python train.py --n_layer=11 --d_model=192 --n_head=4 --n_kv_head=1 --vocab_size=5840 --activation="squared_relu" --norm="layernorm" --bias="none" --init_std_qkv=0.0424 --init_std_up=0.0607 --optimizer="muon_hyperball" --schedule="wsd" --decay_shape="pow" --seq_len=512 --steps=3812
Each number is 128 + 32 x the weight over its row's rms, rounded and kept within 0 to 255. Layers, rows and columns count from 0. Numbers have three digits each. The size before them is the row's rms in percent of the matrix's.

# layer 2 MLP up, 768x192, rms 0.0607, rows 239-311, columns 0-95
098:069111162166156126133120130145077077072103166173134149078125089070096144095161130098134136166142124168166140139094119136161125130101139074164168138075108164124197096094151117202168110127098131122172094051193124126114125125156136102172144158149122160114170086228087122143126149076064132129
101:109152121145093115121064137105119117109130133143154087103202147132096138141106177132101142148170092188125195105141203200142060156203136173167169136074125151121094156143050117135166085088036098092098169118136114114143103142157140116140137110147119177116137145082145180113090067089145151090
101:112120138157086143147123119131119073117152116083180138169202081165102123128191110150130160122187147093162160141104104091136116115083091121111141102147095126115054143154113105102110084181123091116136156148135142177140120084107153125198191102077115150097077178117143099127117100119138092119
106:120161137179148077123170110110097121065118146076106131144132146210123079192071107117112122129141155136117091139107130136143182169172126096143122133136171140097139142071103053135111127129138136155139102096079097126098145073133150030169107090092175126133105148176140167146131129128147114090
091:104188124199139143151144061167163147114106112185117113141118133143129082169166136090127167092148114133157183096136179106137178102148142146105104099136153118154104139114063115120133174125126184116105113173117062129146213139192127117154118160126043135114089121138115182149145125171090123126
094:081118128122101111160174109127043093188141125142120128120112155173084158121152089174162212104146116142136115097101090185134124118127097130146087148138132112148091143067119144134072099106126101144155112114201156121101079098119169140117130087129211130162085157106115188115135142109122142119
083:083166094178095123128154178102100167137138145116112118117148124106162121103137136101111150061157112074037157075105102179138150111100162098085149137115132088109070165132115129143068145141134139094109111145167089127141126114107167129175136154126151100143128179133128142130100126150110147174
091:116128142175093081195056153131161114133135133127115114072113097131150109186101156098076192110188207156192109139122160133168170151134104145123157139143173134130037091108135098103145131136086165156125139138109146142111178108121139103111137108102135137094167177130097142107087149149116116112
102:133123142157114076125115132156098133161134075070111107076152140091137146137104190171116172072154100140121085171142155140162094147143112131127130215101072054154154100103146108086173113169136095149122104109152081136188133112183133115101104069124148160086126075154122102178186151099149145144
096:132101141036110124125126140146116119179076104133149126138101126113144169082133124163172063122127144101117073176137133149074098071109096096085125172132096162111140118168116151165127116135108130177149175091160152086122118149170112096152142152125108100186157130079097156128094136135130072088
085:125078109184139099179136131163107156141137098147130124062122129157085154151111106111087159135144140093115156146112082080179161110179117132167144145167101141149143150153117177096169105055059120131119170110128086119142175099071150120118151163162171198157170112047100113106150092117161108095
103:096167142149158177148198163135095158149166191095119136151098134099106161159125093138184130162175131106121115116157074121145164064149071143086133125121095159068155072159088100108146093146127160104045102137130160110119086081125166135103129198071111060125116152082146140101088086142157133141
105:168158149159092148118150127078146095096093148157137142182081123144142163054106150105168130127124143141135093141174188130098123163081130128138157095143129172162093133088142134093066127150084127151164067169080112177143055141106199110069117107142175162074138108107180153143051107102178142137
101:109096102106145147084134104094128157190157128149089095125116151141111086161102093109137206130114102129105149105100126179122164135140124175104081151152091124137126125111125179139138104147098130065164156172141116125134119130097159149152096150131178192112083070083088119176142119148104092137
109:139104105185131107124149151153148199143123086102174108199138143161124074186110120147103074112119186166086113153152158113135121168160189157185114132128142088191154141152112090156148110139133154134085103090105100117098069168140104134086158162157141125155114133127160112162112102085106048063
115:149133088112114120136177136148101160160090112137122090172155111141173158139105093175097097113121143144118169134153168160111094148172111120062175140116107169099153129111100173154100138123170192113106121080030119094142077172192096139156103125162133114102114135136150164101088135143109148111
084:108178134107107202099085220162107096167149111114157124111119086101118113143119117128140163158143142161104081114092123094120160156096186172125141141097075123132093129113122128118140134129118096142170124149158131128067160170097078093137106153123206116129142128113134130142136186091201093128
104:115099175170100058160186094139125125028154133176124093171175069109133105089164084147119155085142112132152156161099148098131111137180132157129134164153128116072142112138092065169160169143142103127105024093156106118135195135113129148115081168134079095141105107119136167186132158149118094121
077:139130105094171120160167129191168172143134160155142126182161134100230147152134164144097128121112178103119105139072112106150122090126091115116124130139119186162078128141112112152152127179146115116121137024094150120096090188152133074090047095142112137109188177115155167112102140153068127099
110:178094129100130144128090157143086082135125092124149133094130182146108124086153148090141078152138077105174178151143119207094076131127175123147205122134085132147135152142175163133116149174127142109187145098093156167189098070127189113077167097092138108149205135123114097154117119111132130100
093:092101071101130076138142123089181105092113045184128111072170142098132154135163117138119140097197132170140156149124149180113126157153107121058122122145082068100124152095150139127139170154100088103095159152071079113159175174145123094140122145199112086104177144108162122165116138079183138091
091:131083099076095116162203172123145135090113052132133109154095101122137080087084153095090121175100144141101109076175100108133101117098127155153189185107078207142127146072103151099154088091126127137133130081134112133128209107089096089173144154142139179181087070124158101099139103103068150169
108:136217144186145159108119153136117141170156176083105069188207132094145144063094128050133106157154145134108109189102139164082083134144147119067182099123128169128092129148122135160093129179143127123161061086107111167064158142150155097148154088157137104131163132073167123100158106143197170114
086:178109141156127124124098172074115146146078113098143100120133125118150116104138133147164135116170153113133117090138062107105130155124106206111118134157141255075134145142061150129071100091130141121160113078140154134098128118121132110121162096175135145101103108149134090107095169122158143131
100:101056143120161120039128127119143151092112138134088066146157174208180149106065132174168132125167069144119085132098142142072108161108111090135130095109120155157159138145129122120095140148147128088169161104107118119138111159153170117067135080178092140187087127158108080103081180154133125153
101:120092110154132049079165159115112119129133134107161103114134152147156103133112153163125094144113108138135150085183102106152170181168086097170087056210122107081121155161130139113106189097120156136126084152133082079156128122079127145187120130134094085154110109151189140137126152144121084112
090:127156096120099134070145098172101165152119112129109138098115148074124088112104099160117127107126112133142164189108121137164155144128129133141103087087175144110096132172093172179198090189128133046138055139207076113049152111147108106098160159110105119117130065089149135142141150183098126182
094:104107120134122051194091107148157149084124110115167104074105127113129109055102132033103106142119139099119093115124120106135130109123087079091109090166108086158125156131180083122119047102155042108123076129159141168173139138147105135181090111150155086077132137118189075151061132122160144181
112:167105067089109123113173135119075128130120117101121130073093122190101074090094091159121075114115097142090124125076086083167117112152083103166116191164126180083168113085121138194155156134206155183149131132144061150155131127087138141118129129097093175140141099096108141130126107146146175067
094:128036075107138096125088135144126129173121060161107153159051163130173084145139143101127095133116177106133055092166146143120101085135093169132088112145105138191169167121105056120115175061158117171163135121137198122126148145113086119193115163141155142148136124126145061171133129160128089116
098:105128046101147046114083119170150067099199104121141162161158181187170120132090138129131160143140088156076139152103122138097111131154143097108109096133140122142199132151083084113113162108120183116153156104157157114144133142131112134151139126086116163112134169178191147127125209121106106114
108:093142133126111150110117126147087171152101103090115127106093126125137150122157120124158103097130155096203095164075095106152136219111168172099156106163114135217135099148157125107161148099174107088065121103149135132143134100126144181147119151184092141144096134144090054107086114095166093130
084:130159114067135111148126081178128146191111133218142116126158098127147160129171147092076139142167154109201147125130084087126121122159099112135131126110172109087110090101122068136086127022085087135078053072108150084116125121132194131108142112108094112162172137116123137150079140164090130130
104:130142037030144109125136140193137143092131104148157162166100198120143124122157103115104127154161212131110141139120113134095140119133083131058138103177080118210121108106090157180193105134080075124145075134078174121097160089147142048160140123117111123117115147078167145152122119122108114099
116:131139139108115143100110084179098138131162163198193164149139137113183104102128132098166117120094160162141099142095081158168083123123166135091134068116150172153115090125072124147176077166111155149147133139213158106078124142160155083106125135116110073150078168124126172129172090099173155124
104:161108155200142195095139159148116115140149115088158099113128137107154039101149133157190156127079131182135128134104110127184126124173124093093158156151164129115148172119143090151181137154165145051130156167164087144158102133089091138163105138089210130180110084103064093108152101187115097129
097:156126114062118173170149077133125157123147141124147128118121139098133096070188077104138159182152118155190176112115078116114107132166088120147098159129130103135124140121112157126125169098080090107190144172089152137152218156116098099143145144094077155102170124153126193152124136201182113125
085:131110088177145096205118076189181145105085144101186103124127147163088114171095129138130101085125082180116133110113087123199134174116158123086087129123181123099109118154111117185133136099126042123152099125137107080124108090080056120162090170067151121123184129103145140076117098140125113096
108:119123089067149153091135172100168160142105100162143109130116147159088096115132132152117100141101102167179122134079169135180160108167119226128168034148131170103098145150106123124116130240115139043149102145091169152141120164164115135101123126119126114106086085157123099187108127060167123180
100:131129152113105108051144157140122063092130163168099084072139133131171096083106130129127132157178122131099112066138144092127138110139104092110124148142078148143156118139143107142112161114152150167088160183158128183131147186141119121099147117158123140091121120138173082088058127136059092178
103:161131122115159128170090111117108096161107161138102129127148142141137130090124072184182098105070113173096068141128127157145170078086103132154148163087116128123129141100094150129156110077198148122084082168153092133120170185124168160181107117147174122123155150077145154109129129114132123137
115:130102146129112133152145122154120100073139092115132143102140078121073118083153140053122164168126065146177135106126111161156133160126103126126163096119078129080111116083155134126139117168158121110118126097112159215188108140169163148135162107125109131181204104085144172117045199097092140145
066:118144113169123103113118166128131077106090121069113179129126157083102150110118190125162153090091147107129112095099165142109165108143133101135044141078162147156117111156174138150088100145127124126127069145086105122142129113136191124151101165096121131074164070135139078136182103145161093128
084:129173094137118134156109156125130113103107106146127090116143118115110080041154150159072115096115093169131136084156146123155117088102178188079120063102133121124096115151093132162126063162147110139156130155128134119149137141131167161153160154141144161168143094139131151131093155115079195100
105:218113172125118126135126127189111085120150096082085189175091201106164100124124144130175116121120108151176165077121098103170143121128107157107124181138214158145124073096085110175159133131108155147110147153103113118205134190142133111160116069120150154135079139060161135130157103098173154077
104:150145112152108084123095079114123120075143160097098130109097122132090138148141134067128070116123174137138105113108114169154195091153069102089114062166125107186105129108087161148124127148178120116166196133135107162118159117170157131100116134168147144124083148122154139193167121135101155122
095:119131156091150109109115068098163095092113104162120137099180107149165108110175155118123068085080128121117092141099141179146115119138127165132139068132150141129101167115142177113061140087145190085200130098084105143152135173124124164148128119162151123204117140132136133160040163146118136112
083:084104095211119107206113122121149119106109179126202128092083114135077073203104091151133152096143154095136106213112138113141105109093098051135159144138132050154154120175124084157113117146177085157140116085187090122137135146141182128143160100134158121134188131142132109158127131082055162098
092:094174116097122117068158115101048156164166091119178146091135069077156126097163121119074098107120189188120136126185108137118128137109094173192099163118123166184110084089067121132135129162150144078075046129158079136098166128146183122097126131120132124127166102154138048110086118150099104143
103:135064120101120176112144174123110089135124122144128134109183156163154098145121117156127148124153122172133140134057160182133085112135103166038116124084130151194156133052199132186137083082116151113147135207118137117109052174116085111112087096103082121111128108125164093153155115127115162123
109:149128065123170130164053170150129142124132121129152134138095145123152143152178152136111142129118059137081086116099151169108102113118129116096154162082109117144156136214139159098123133112108119136154091141135119093122169101077117093109132123150091124143148123150106183102120107107157118121
105:123115158145123143118148151096118085142137135103176152100151123085134141064186169153153172162138104064053088096163098124148126116101086104086137109155124055109086132095128169126154149120165108120210099127141158083158104120152139140142154056201111163109091090056145097094128108139114103123
093:071117148119122144126062163147137172183100147130112159174108128087169143150128124182080086160174119123154131115117133110147136121149159109156142125141078126127197159120103162116121075111097091175075142098167163129112112075163135174134070126153102087134101123139151145102073122194110055135
097:097254087109123145174141123150161112116130151117169062134177137082170179067104130072136092140140084078175133124122157115132113088114135177101160102140111146061099127063138129110120098139075088101150072149102116137115174135077143128144136154075182164140121138157136099139169159127132150141
104:174087128045156094106143115107128094123128150174150143108099177158124117105109123114174131138134155076146068130107100164132133086085092126059154157115117152139178088147097134116164146095163116103116116099207206150107112145114175106148093144168103150113133152091112151118132156155140198106
103:152109079101139144129157136129139130101098176115082102102182160151105071105119133091135139133128184152110144114119117121093114103147113139120155133096172103181153075089148117179092132084077087074111167136129196124123165112203172125121163162104208084063097133096149101143036103127160178188
081:176148153100166128152123146110138092106100139110176190099107139107064115133098165083171135141112123163189136180123134122140175144121110085160125155129140146120101107111104122176146113143117153144169171167139215147162106159147106067136084123117126121090108124115183079171149073058125107111
105:134132137117136016098125110099174121142104123072106130152153109117177130152169109121124157072103130144152163114158109126144127100116082109110187131107116119056067179097206128112103117142155152119106092149128190167149121109120130157151155117124103128220202183095141184133099097138090113128
085:143183073138179143121081126104138089112097118152182124101109092145100104094177165105152090092160113153127172096126086044184152141136194165152106123186085198143157090067158127096199090087129085104137136158151150112136121114111176129136126164089062113104162121126079085160125107162136138126
095:159095098095112136121150080098165081081132185132104120086135096128102111124097184084095114105102148105156114155145112129151151118148115159078155102147140117143148122130191149123097149147167127170140139085118140138108146150142145127133147163173078073131144110156121141124115118128132084087
088:102116152075143069154169182174146121048125105141155137090137132144182075127132109111111099114117150195153145168159143128103137206108116166143125146162136138154116180099118082108140072064102090081113177041146156137125160154150129028124083151130124120168116147076143113149134126125092090119
104:090169111093133069118180086156086105133115137156180150044139109174164147096104054146081105164089112121122082160142118148086132185120123161104099149096124081130068177093083125103170131157119121180125115081163189137081104077161175130190101164151117115152096077086177099126105096157161123122
085:159061093187127151081128135168162201120156123095129141185130115128107109170097138084168103152177121118136103162132152054046138170136147111136178074123140114165101117109092161140132182108168061111129077151171140097121130141132154092142141115121152111093124141124095129144143104126166124114
091:116119137151160057205124132211147144164104136212148153081125128205102113098127118139141153067144144117180152110157154088121108091138034116103126190136157116100129132109108153129109098137153124116142129105152100140187164100106160151168119155182072112147148114103116087181132101097130092155
113:129146071132154190056127124119132123141187124143134076155173123155143110127069126157177180088074126183165073140115142170089115148125136066105089105119115116192198142144152125116096083131151130183120099079120149199125114150055113063054095153083125124173105125089194054147123126182145150124
089:148125154154119151127083211105148142169157144113088093139108138117117144147112159151154157116224116145150115115127143126130128108137107180156156177120126138154128120087130085124136156110135068136072114078141135139166130103062130153093118092140127129067103155120129139098122083217144092176
083:151143174132158165121108095167087177147177092116103132187085128121166091069133162111138132117183182139096130129161091070119141127089119114053185182141158136136171162042128124171152093102122123165088066086167101098122084110146129111148170142159130144127093098080087182174070105168123119088
107:093140140104156124169072166094146153132101130125136110101174160145099192122077097084110156137115157141120169120077172124161104132152132116149117145136123181095134148143104093120150216129095142123116125104079126126099149203117122030113115129145139082133133110098137099109099148142135191170
098:143108094132125090096100068107067177144098132157152143142188106064158116100155185071143201096112153135131189135112123122115103143126153114082147155081124179136142110126121127175142149174144079183169122158073082122165141128099134119104147196093109140156151106119193092120135113114051189084
077:154111123150119108146065134224126043142134107053133112157120130126125137101125157161170081102064134148113118109105148166117118147067099159080122120129111094109175103143154133159082164164118119127132112140181128164137113055152158135094107121103140128140129107133173156119130152112138159117
073:109114115098053127130135085137142083149110133164166110120114138142184077125116151125116093093105137158033161126153096144130149127148171078155194129137179149124115176114098124154099141131142122135137106120118093122156112132096122110162108162124119100105085146058170072128125154220087134096
079:089047139159148138129096125149163110127168157155100133092191220135168115137154130105136103134139091105149144107096189091137108143141136122109176094106115174113135171169170080114098119118185130116109149147140131114119127132216161147146125100210099095111138078140068136132137093050123155104
086:124143085187097117133053100181097115113143092111099189076133164135123160154162069137121152103105077182137144174126156125144069122165149110092114154132158104145109148148114095148118126127144121087180123097110150149196105102170126114136188172086132115127138074103168181125105120135109120152
# layer 2 MLP down (transposed), 768x192, rms 0.0606, rows 239-310, columns 0-95
098:180105093136117098111143065080152190138095084136089116159083157164100102192142080180154036081138172075097107105151168115101169131076164152103130100118158114137113200143157138170154161098177101108137079204103131198108113083101124148133147119110162135100083168148122135123166119135134083083
105:147121137112164158164175145120130100167131102097181118135096097137140160138154117122159109162119153047121100111128121084109142084099118098131153071120078110126145145117161132116143186156175177200098148167108149149147102138117180155115091132187072117198078155128116109105139151182130125186
103:129133135136159094097125151108146150144095144149061135111124169117197133111087176182089133098117104124067080156137169137129164152163155138144154127083142136117160091098164169173159130070121145120199132095101144119142072105158109090082035133171178112108130109113112120114107081124116149170
103:159181155137103130145120132193165150106172105130188152142131091091118115061124093120135133118134103120166129121135112109141095113098101106122150158182098081182083114098128155149098082108139140098107182137135139122181103114135100172138117164118066157109129158098154080115148138111136144168
098:137125159033172119132122146164126105122150149091145127135129109183140095105120096067126092167087169141082118176124097108143134112105082098086112137178130170150149171098188108123144109050172124127089089128107097069159132091088095150128099113115134126131153159149132144163137053177126166158
091:132127133127137088131116173150178135090148123119157144152184145121148053141078135136133060137154103167131149184163203043150100159125171118135159155121071119090188151107152119149177118167095224126101110150099114114100156125153087135090094179171078076086073108147156135117108135121152096180
084:101154145110109192135026132135113090145085166114113167109129138174145113125150202160139173107056167103155149153124109150120112170100150124129117132137085164147173134216091127075123178119123121063133178095082121115136209072125151194091124141148121140107153134127149126127060108157151159147
086:112123107103176109106181108130105104190104118142123101165114169132120156039141097132182072092031076153093123146119153063113142125076137102136098145170163128110200152138066172132181112131189105113164131121138176151140106151083179120134113169114137067127114124076122120130137127144152122180
097:138163132110095142090195166107178105128107129149141145181091153112078098145131108085142136129100113116144100087083134130084168092142148121130128094116126149111115112183102116131076109183115172162125154159118187144078128179119154124175145233107075064128163121064130181089116124168163119120
096:172069103137161101219140147147105149129149163128117139131128134108166104126147154122102137089093099112187140164133129107172062099073165168152144116139130100116072212170088153172165124084132135105059102129159127048165115107100141170142110186163129093120143116152124111163143133106165079158
081:159150162118091134117114154107108122131151180076145166157162108171131111095153151162138150096104123142136137167152117134079118150096110104129099092061116128150140083124124111102125135146137178134132080178154183126134085141168142134167127149100146049099087127139175110104079100155168125129
104:152127111170071159124083096144083119133038114076103104100123117115108159168128176089106105216083104172132220162139167091149142181115203144143084152138141137159097162122196158110121085140106161048204184134154122111130162136085147130106158119160155156087165107127158117173155176137114123088
108:145106164133104091117111110109148156122160140130208106103123141118147148149106148133131138169143083130100118084118037057139107144160118146136127068134086079148202138185071080127130103138116113132207107135129108148116169160115115168103168126158092126094130123119076074126159149103121107146
102:104178146130099170174134133108157105159042098132176186174141140113094169089130150184080079108120148129151118121106127159086123094134131058140124131097168067131181107168129050168113112125121140131104135140151093100061140119137088115150175158125142146165101129067150155065115093086150203144
104:126133182141110105115098106105136079149144161161112217128123089098109122162120084078144165136121136064122075078174144070131105058112113118109089153113131158123169066109161105169161055188175164104131080149142121139168125121113143119171165159084137140123135173125142111117123135170154077164
122:152086058157130187151202123109224129115167141134133163114124130115197091126133124156099152135152114141153108094149096131182078116145116092145167093147145115126076118153097091173125176089135137126139103106066173119111118160180130163148109103160128131057146116145222130084079081182113103150
078:162065133170122103126095057130140137061137176139137137153107135131166092122133099112128113075146111141127176146112148135181015141124137144153126090171139138132190115115120143159101131139109104078141135082051160164145084150144149181083174095121086115087096140143141145087134128108111103134
099:114152066078156128101071122135153106155090108080139122077132127181105127158123197107174100164073111092113138107176090151153095097058180080194145138086103143202082177181150112112168099078123093112205163136134138121151089106103075098125157098161108128128131148097141164129141123108163155147
082:108125110116131119130085128121108179142125050132090094152099122126137114091129112045130098136168156128125169211163062139150114108147161207132175156146125111116219103118145081054113085109130066112107135162136085132153152180143159112079114146138185140119123116127132104138132093165152190183
111:108099127108162155131213141198177163143173129129117135139157157135152066097094144169069147130121133105071127098089132069111122154116081106090105161175149112142155102090072122145104167120114176088145088151064144120146186149119129147174095151121188098117163130094207148135099127125124134133
090:137164178142109162087126189151094124168116153187150148150117080124147150144089058151133137136120141143115133086082159124075133137104144138114076107086158142150112149122105142130138036113115067173138124081183146122123094124113160176219089133089140144155075029131103161089107121178117070080
097:123132170121132081140088146123133117191197120114092159196133144144079128144162118115163104134109127164195105232081093108057168131135122094142096043134146058119140164122146092112103140131095119165092104086149171126130133096159139179073134106131113131112170126079226094124116125113084187132
108:146089214101070130133146135142139103112118113109085177109152093158160083084101124145098143083116122071139073193093170136108154096127153127124154102106159082115173147061137121129146134170067174099114131195160109085205132105151139154073115095137146157120135135142159141135145110080097112159
079:106103106079085098094184102161176160113169085139103155149156146179131148119144138108126077136147112117136112132170159137094150095139161059103106150172100091155215120097162149115205123138141137152073132129118130081188105119127103151128102158090187147106117169103044136078162119180089158118
100:114184152134116142120113156129126117093127185120164195126122079061114141134157114135051108098166125083132158135155138109143134128186122152117139120142131153118115167204113140108135178113109155105076159124114149149124165103120141107130135124091133153114141198106211089113133133090176211133
099:084186144095120188127167074084139144103147126139117108174151080151125136113132086118202133134118136106105099104065165094099113129058126145150157147093162179088149106110136169178118171153108083116144143113128144167122133141038096050063098105142164144116115089113160163147132121191124145188
094:148128073153054102111113177089120127124165120132077088100118121179120123067143149078100119144142161106169125085108145156123145145158121166164133131138049129165148108137134084124120177099109154094097150141094157077221129179085129129177170089174126203126106210083127156164142112126172115119
104:103128167107185191172092143086124127160117152117091106082131153079166161131131117117117159103087111138122116148074150128115160151105180130112096150073186094186149110185083132103147101127148174147145107161131122144055125102184080139116138090088132167166166079182145131067158090184130152134
112:159128114123176169185156113121131097133094127131118094139160097126167141110160119184105146179096176127117098068072126172145146136072129148148163110129157120096114144168166160104152068082105087153118113088120138117193092101135137125165098153182101059132076156139144145128077067186171115132
087:160151185153099152093113099131100160098147128127155144115155146130094123150117103137152137095163073156164138167093164136115115179124138128076216118145129110098091109134139176116152141161069120080148151097108051129127160083206138112144121113198090086159144074141069189097071142095134164124
090:172098181168159186089143120092097105119112050100128115099127131105091155133152110108168198138116205080160112181145123079144103130112145172098125074121138115160086133108161124107129118132112151147088108135078066178113122132188083079114109166139190136158158072117124117119126110155084157133
105:108076064105212132104149194108163137135090107158143133140087121042118129058097131107130168135147103114140136090144117126117178114118165171094134130124155168117120152124158095132106102136092169141155170107099184166155106130115153116051135114118114096142126124176145126109118139167135148159
094:108129096109197151184116161103151117102104130064110144057082174146117120136116071108144138201151113103086094117099133137084137108050115132185141149089174121165099122174137121132120133164153136131178138170065098158054136122122123175155127191139169107107129151112115182115133120165139165192
107:109136158185092072135058110095124051130157158126135106119128130143049145032135151158147168060138113102131140102174149087152149105085129116165112149115158145037210125139144066108097154109139180117187123155106066118139131163128102149112157170122141187138184105116094193116137154183107154138
120:117175134113130124094148134151171149134145132132072145099126112098097147115080095142046182167082102110117113122137160173197202198140134195140071096105119151144151174154153141140135146128111084165096124213063140107137109158129109155142126132154163106102122105081098115153139168185135147130
102:140116176153132172173121098190211087124141170056154107144139125126123130148134117077105145152148094116142096119131139091113091085074098127064118117113181094142128085156155116125112131117099149144121152077108129163153198105156127158099121126121122148144102140148171113179114105085100146165
100:105118114117138129087110152196134137120089134118069109122096158162143086138145158188118153113096169157118151094219113099127164089073141113155095108172103100130164092141086135104104073096109178181165137110109133162089068056107108117107075084114134108152140129115156098145083123108118147142
087:087124089051166100094121153087135163117200077152134113155117166142130181097152074105138182128080185133171148118090138119094116106127120159151126120104138070175097109169137117107140074129099142109098139136119177129105164087113096109102099088152099180144143111064120142109123151085084175150
104:147099149153177091184100077188068104104132104111121134101094105161131154121134084115131084118108144108074128063120125149077136159112111121126137161126119082141108131131163103153131122074123158158129161114097128204152138084058136165147103185094162140156151175093164181169065068160183139123
095:165138130121207176128032115163103164147191160084103131147107133128145141154134092147095146135057099108154146147103091110147085169095060139143087098163140116151123118146162190174095131153149114080137102190160184155113145122110164123097143157087117074109122143113121095131178163157115138145
104:138149177089104166094125131148167156119183108226195137172127148152117140155153100085140136138184114141174178105129071132078026167165122122140135132081054150159107145120116081110091127172127105144072113178104106110118136129155152147108121131139093129089147134153145050118150168127124137137
110:163081136126150163104130083138121127178105165136124136159138152122137137168093117106168059123126135087126140102106065171127138113079172142077059166118159118178160107166136128143092098065158172162125163110132074089105142055120149121148116085106139086115075189082114116077130117180106151137
064:168125114187128221141124104126104143116101126082123093110084065169085144130201114087114142134120148042100145112117076170133162122189150105140157118104110123118150133131137154107198143127118090131105129106129115150116119115113070098103138124195085157106110120162126133140203101137089130105
080:115072110165182123137169112137083127107130171112150134089130128131135097128137117103149177079139134128064164084116113133101067162165119146179162197150171129126159205148148115099111160069130093112098102118154098106150096089152087077152078119093131144094138145103125075131126114180157100165
105:104155114153126077073153117151119117099171114106129052140169094078187178156124136134154154093133123090104066142113156127062131155088124085144209119093135111107126111137103153119135136186150136157155098113179116180115122107120117159176169147136082113104154155159085146097137147132071153131
101:114127175213114091193165131155031134112067134128126149147192140140142102137163089168121176087107179134128099098138148061161105124084169124143116158165224110137142143106135111109131107126126132089152114157139147077141129187071142161162136161147147154137130136068097128062169131152112111162
103:122200153144166136136123136153133100070094087112077147131126108150114158186100122110145078120120150098130147149150118091115158136123136120122090150096176111104108099119146120137109080144160155103117143163138176141123145117109127084163148213113110127156134121130152139160104120148113094146
081:118139192098101077078171159185143130146147168115117115139111103192097103127170128146151133083130120076128135110175133086148111201128083217167090128190143162095154096146114152097129124109174165135111136157081119157113159131098147162099154185157157121084128177122101125123036155119144111146
095:115130104103115137061166192091110158128125206157154123176104099128045126136231120152143127125122076116231133131157118145105105076123095120112117114080107143118141133093177149144088115121159097119132149173111108118118112096090123096108160120123105127114136077137100149150111105100164112132
101:066149169106069121171144096128088182129145121133117143111165183132116113148101081118143112154064133139100109109133138124177100140114139091178144143098087125102121141142153092088094138141130125098152095115149065061141154087101174125109108146170109138187169106111100115162118104139145110131
106:146155129145139129116125120109192106188140065162126126080128128164077121083144106081089114140130125128157086133115148163153109133134085075150137060123137167120159081111074125163141152160132152123116132128088143125153126123154072156091125166123157103115101138097177126212132141112171133138
107:111072105104088147157226085135152143131125134120174171091076125146130095104126090132076133182090119086130156144189133082164152145199127117152145056109140117076110104068121161115143139106106180152147145123051156141144119137140103125125102173113097100121174103133126127048151076094158168113
100:109136169162086148116145152070136076150126136163170158116139152165108113135028115147159106122133154126165118210151136130167069150098119173162094112083216146176136120142176097081104144160147195075131125124104134135111141164128109123130191088142100153128095114153146147107171140128102109099
097:107083160181083133079139102144109135124168139168133143116174120121098108104104146122104143117151138110165132120109106078123172118147088096134141126096094115140124095099168131162081185109124118124082154139142096095102102169125131180125173170155048200157122098107076145130127157134139166082
099:069112100124116096199091127139128157163116089121096176076104125177150132107116173130175081082134112124119136109155127093223104136147160175163105152158128117105101084089115084184102120084131117101114144107076092138131104094099108147143182112195159075084101154130143131130141115179137075077
102:123117144109093061098086093117115121121080118133211131084119094118128116047102136167098102160175054114089153176111155140154151157098147150175169177122105188102162151135075121135119108108135146184133106124134064123096120154063078102098062097155101163159168127143111169150135138138112115102
078:064114058136123129135077127123114136205159088090097115133098108127175080144146119173154154141099219114132136126127159128108129129080146097087127116123145199115125125103126147164100130092121124141140152145125139099051152109109173142181117115120092166105128166163173138110135136102120127116
102:151102130139128187144093168163059073085088123186174134150143074109114121135047181121127124120136130081125138091145136151140161182171128197137130178136155131116225142130121155071135126121086126112134163134078101101093151169107124036099148143134151132146123065093110094201133163089131080141
084:095133124065108126121134139119147122157178101112093100138162099125142075096114128149156080101134135086099120133117144121120106104117071141184135120111182082109094111161169117142084147110158175084137114128129144180100110139149119134164154112102104072129126122106172168148193127088135171162
097:070173078156095147104114129111116133125155081063141121108150201140144127116120106178172160123146156159139162142085089160128113107121163165104064144157040137103107144089112123096076118127130140137103105099154094149104151031066161166194100123104153087183156070103104172165162190096096179175
080:136158155140039176124070139119137154142128157128155092174152145109125175120108183079135136177069100072179134107120168117125120117106139116139112127169145097102161061137075130146122157153104157136123086157119131159137123080157106198109195120116163159121115130082139169109189078122091098154
103:151088135156117135210115141116132112138086102159107153139161163089057089147142150082142143076198115118174136071052180113128119085159138148126169066105153116126162119116161071140123145090108123091121157156134068131127178179114038112060094104038103124103125184159102126138095127109108118141
090:116191132105156088101144115086177094156139134130152139084169124148122113153127161157128171047175167171102152151115149185196112104105148139096125151163180108062104088157138151096148138139160123088147140122085173184148100019084105068128093114150060100156113094151151096139139102169168138171
094:113142151145134152107154095128181119161136166148130102165106102089175129131134091109129128122124136170081114114057084085154168193108124130136129105178148168117103096195094091139162118167111184163124099107195065126102107122099109116133109094083144111113089143099127251150141184162133046130
115:104081122078120093174147143144111113113097137105076119080092107173134133145088120173086083102136133166120147129221151052141116151084128186203124104113100085147150139079160087148154112072111119121090104162107137151110113105167118174146114125129135107076133134172074132118158146176164098112
086:089139092124112126111115034145173105125086114142138153125163121097153158104169098139137098128060184103102128100095062086137080152122093085108107160137141176070173151134098179126141093130133125092159123167153163172122193125190113128166169156124152158189164121127123132114142114058108187095
093:088151109088102154165168178150088084139142163177099102112142097172101127181126131152149121154071192133069079127117099188158128124180109162092159185191118181130101075187126152117125159123076130168112088151073147072113117135096157087091135179126136146123120182099174103137159151190153106145
106:133120135211150154144175149136137105141238122146078118173147141135100132132098163099107110131081134073141120176122112150126116157102168129103182087109079062177136034093106128122144158163115114099131153136167128139130158091149134156157126060093143126138126112142085126125114188151127138101
093:150135157113119134166121209125145118129174178152136130062121175132055129149070078123105084120130127126114162127130167152131124082148146139193135161119116114118118098138112096079120126167137164121117125102153097143130146100116101138118115108132098133115151092118080102111119110150124124124
075:160108131068149166159035115074137126076142149142106118093162147155162116174125114108153160121180128097123147113100116152120134142151101086134134088122166132110102133118157171137149067061129151079174112098065137145141165173167101044213136122154128093103092155127081122136137078131087103102
074:148131151192136107125126127137142111193171147116083129112104120096149151123079117097095068117144076089161114078121180078113143133070154141061104118148110098175148096116135150041125144165087134141102168130150117101097142110114151215097127096158194124132134128142142204226118151158138138141
072:154160138164110128162160168138111141107126147126069121093180083068148118176199186113085122073109103111181177121131087134076144095085097108126033191122117080119131124082130144197141116213064135147160097127116105109133142139107141123113105164065142106091144136029115072087102159175109122124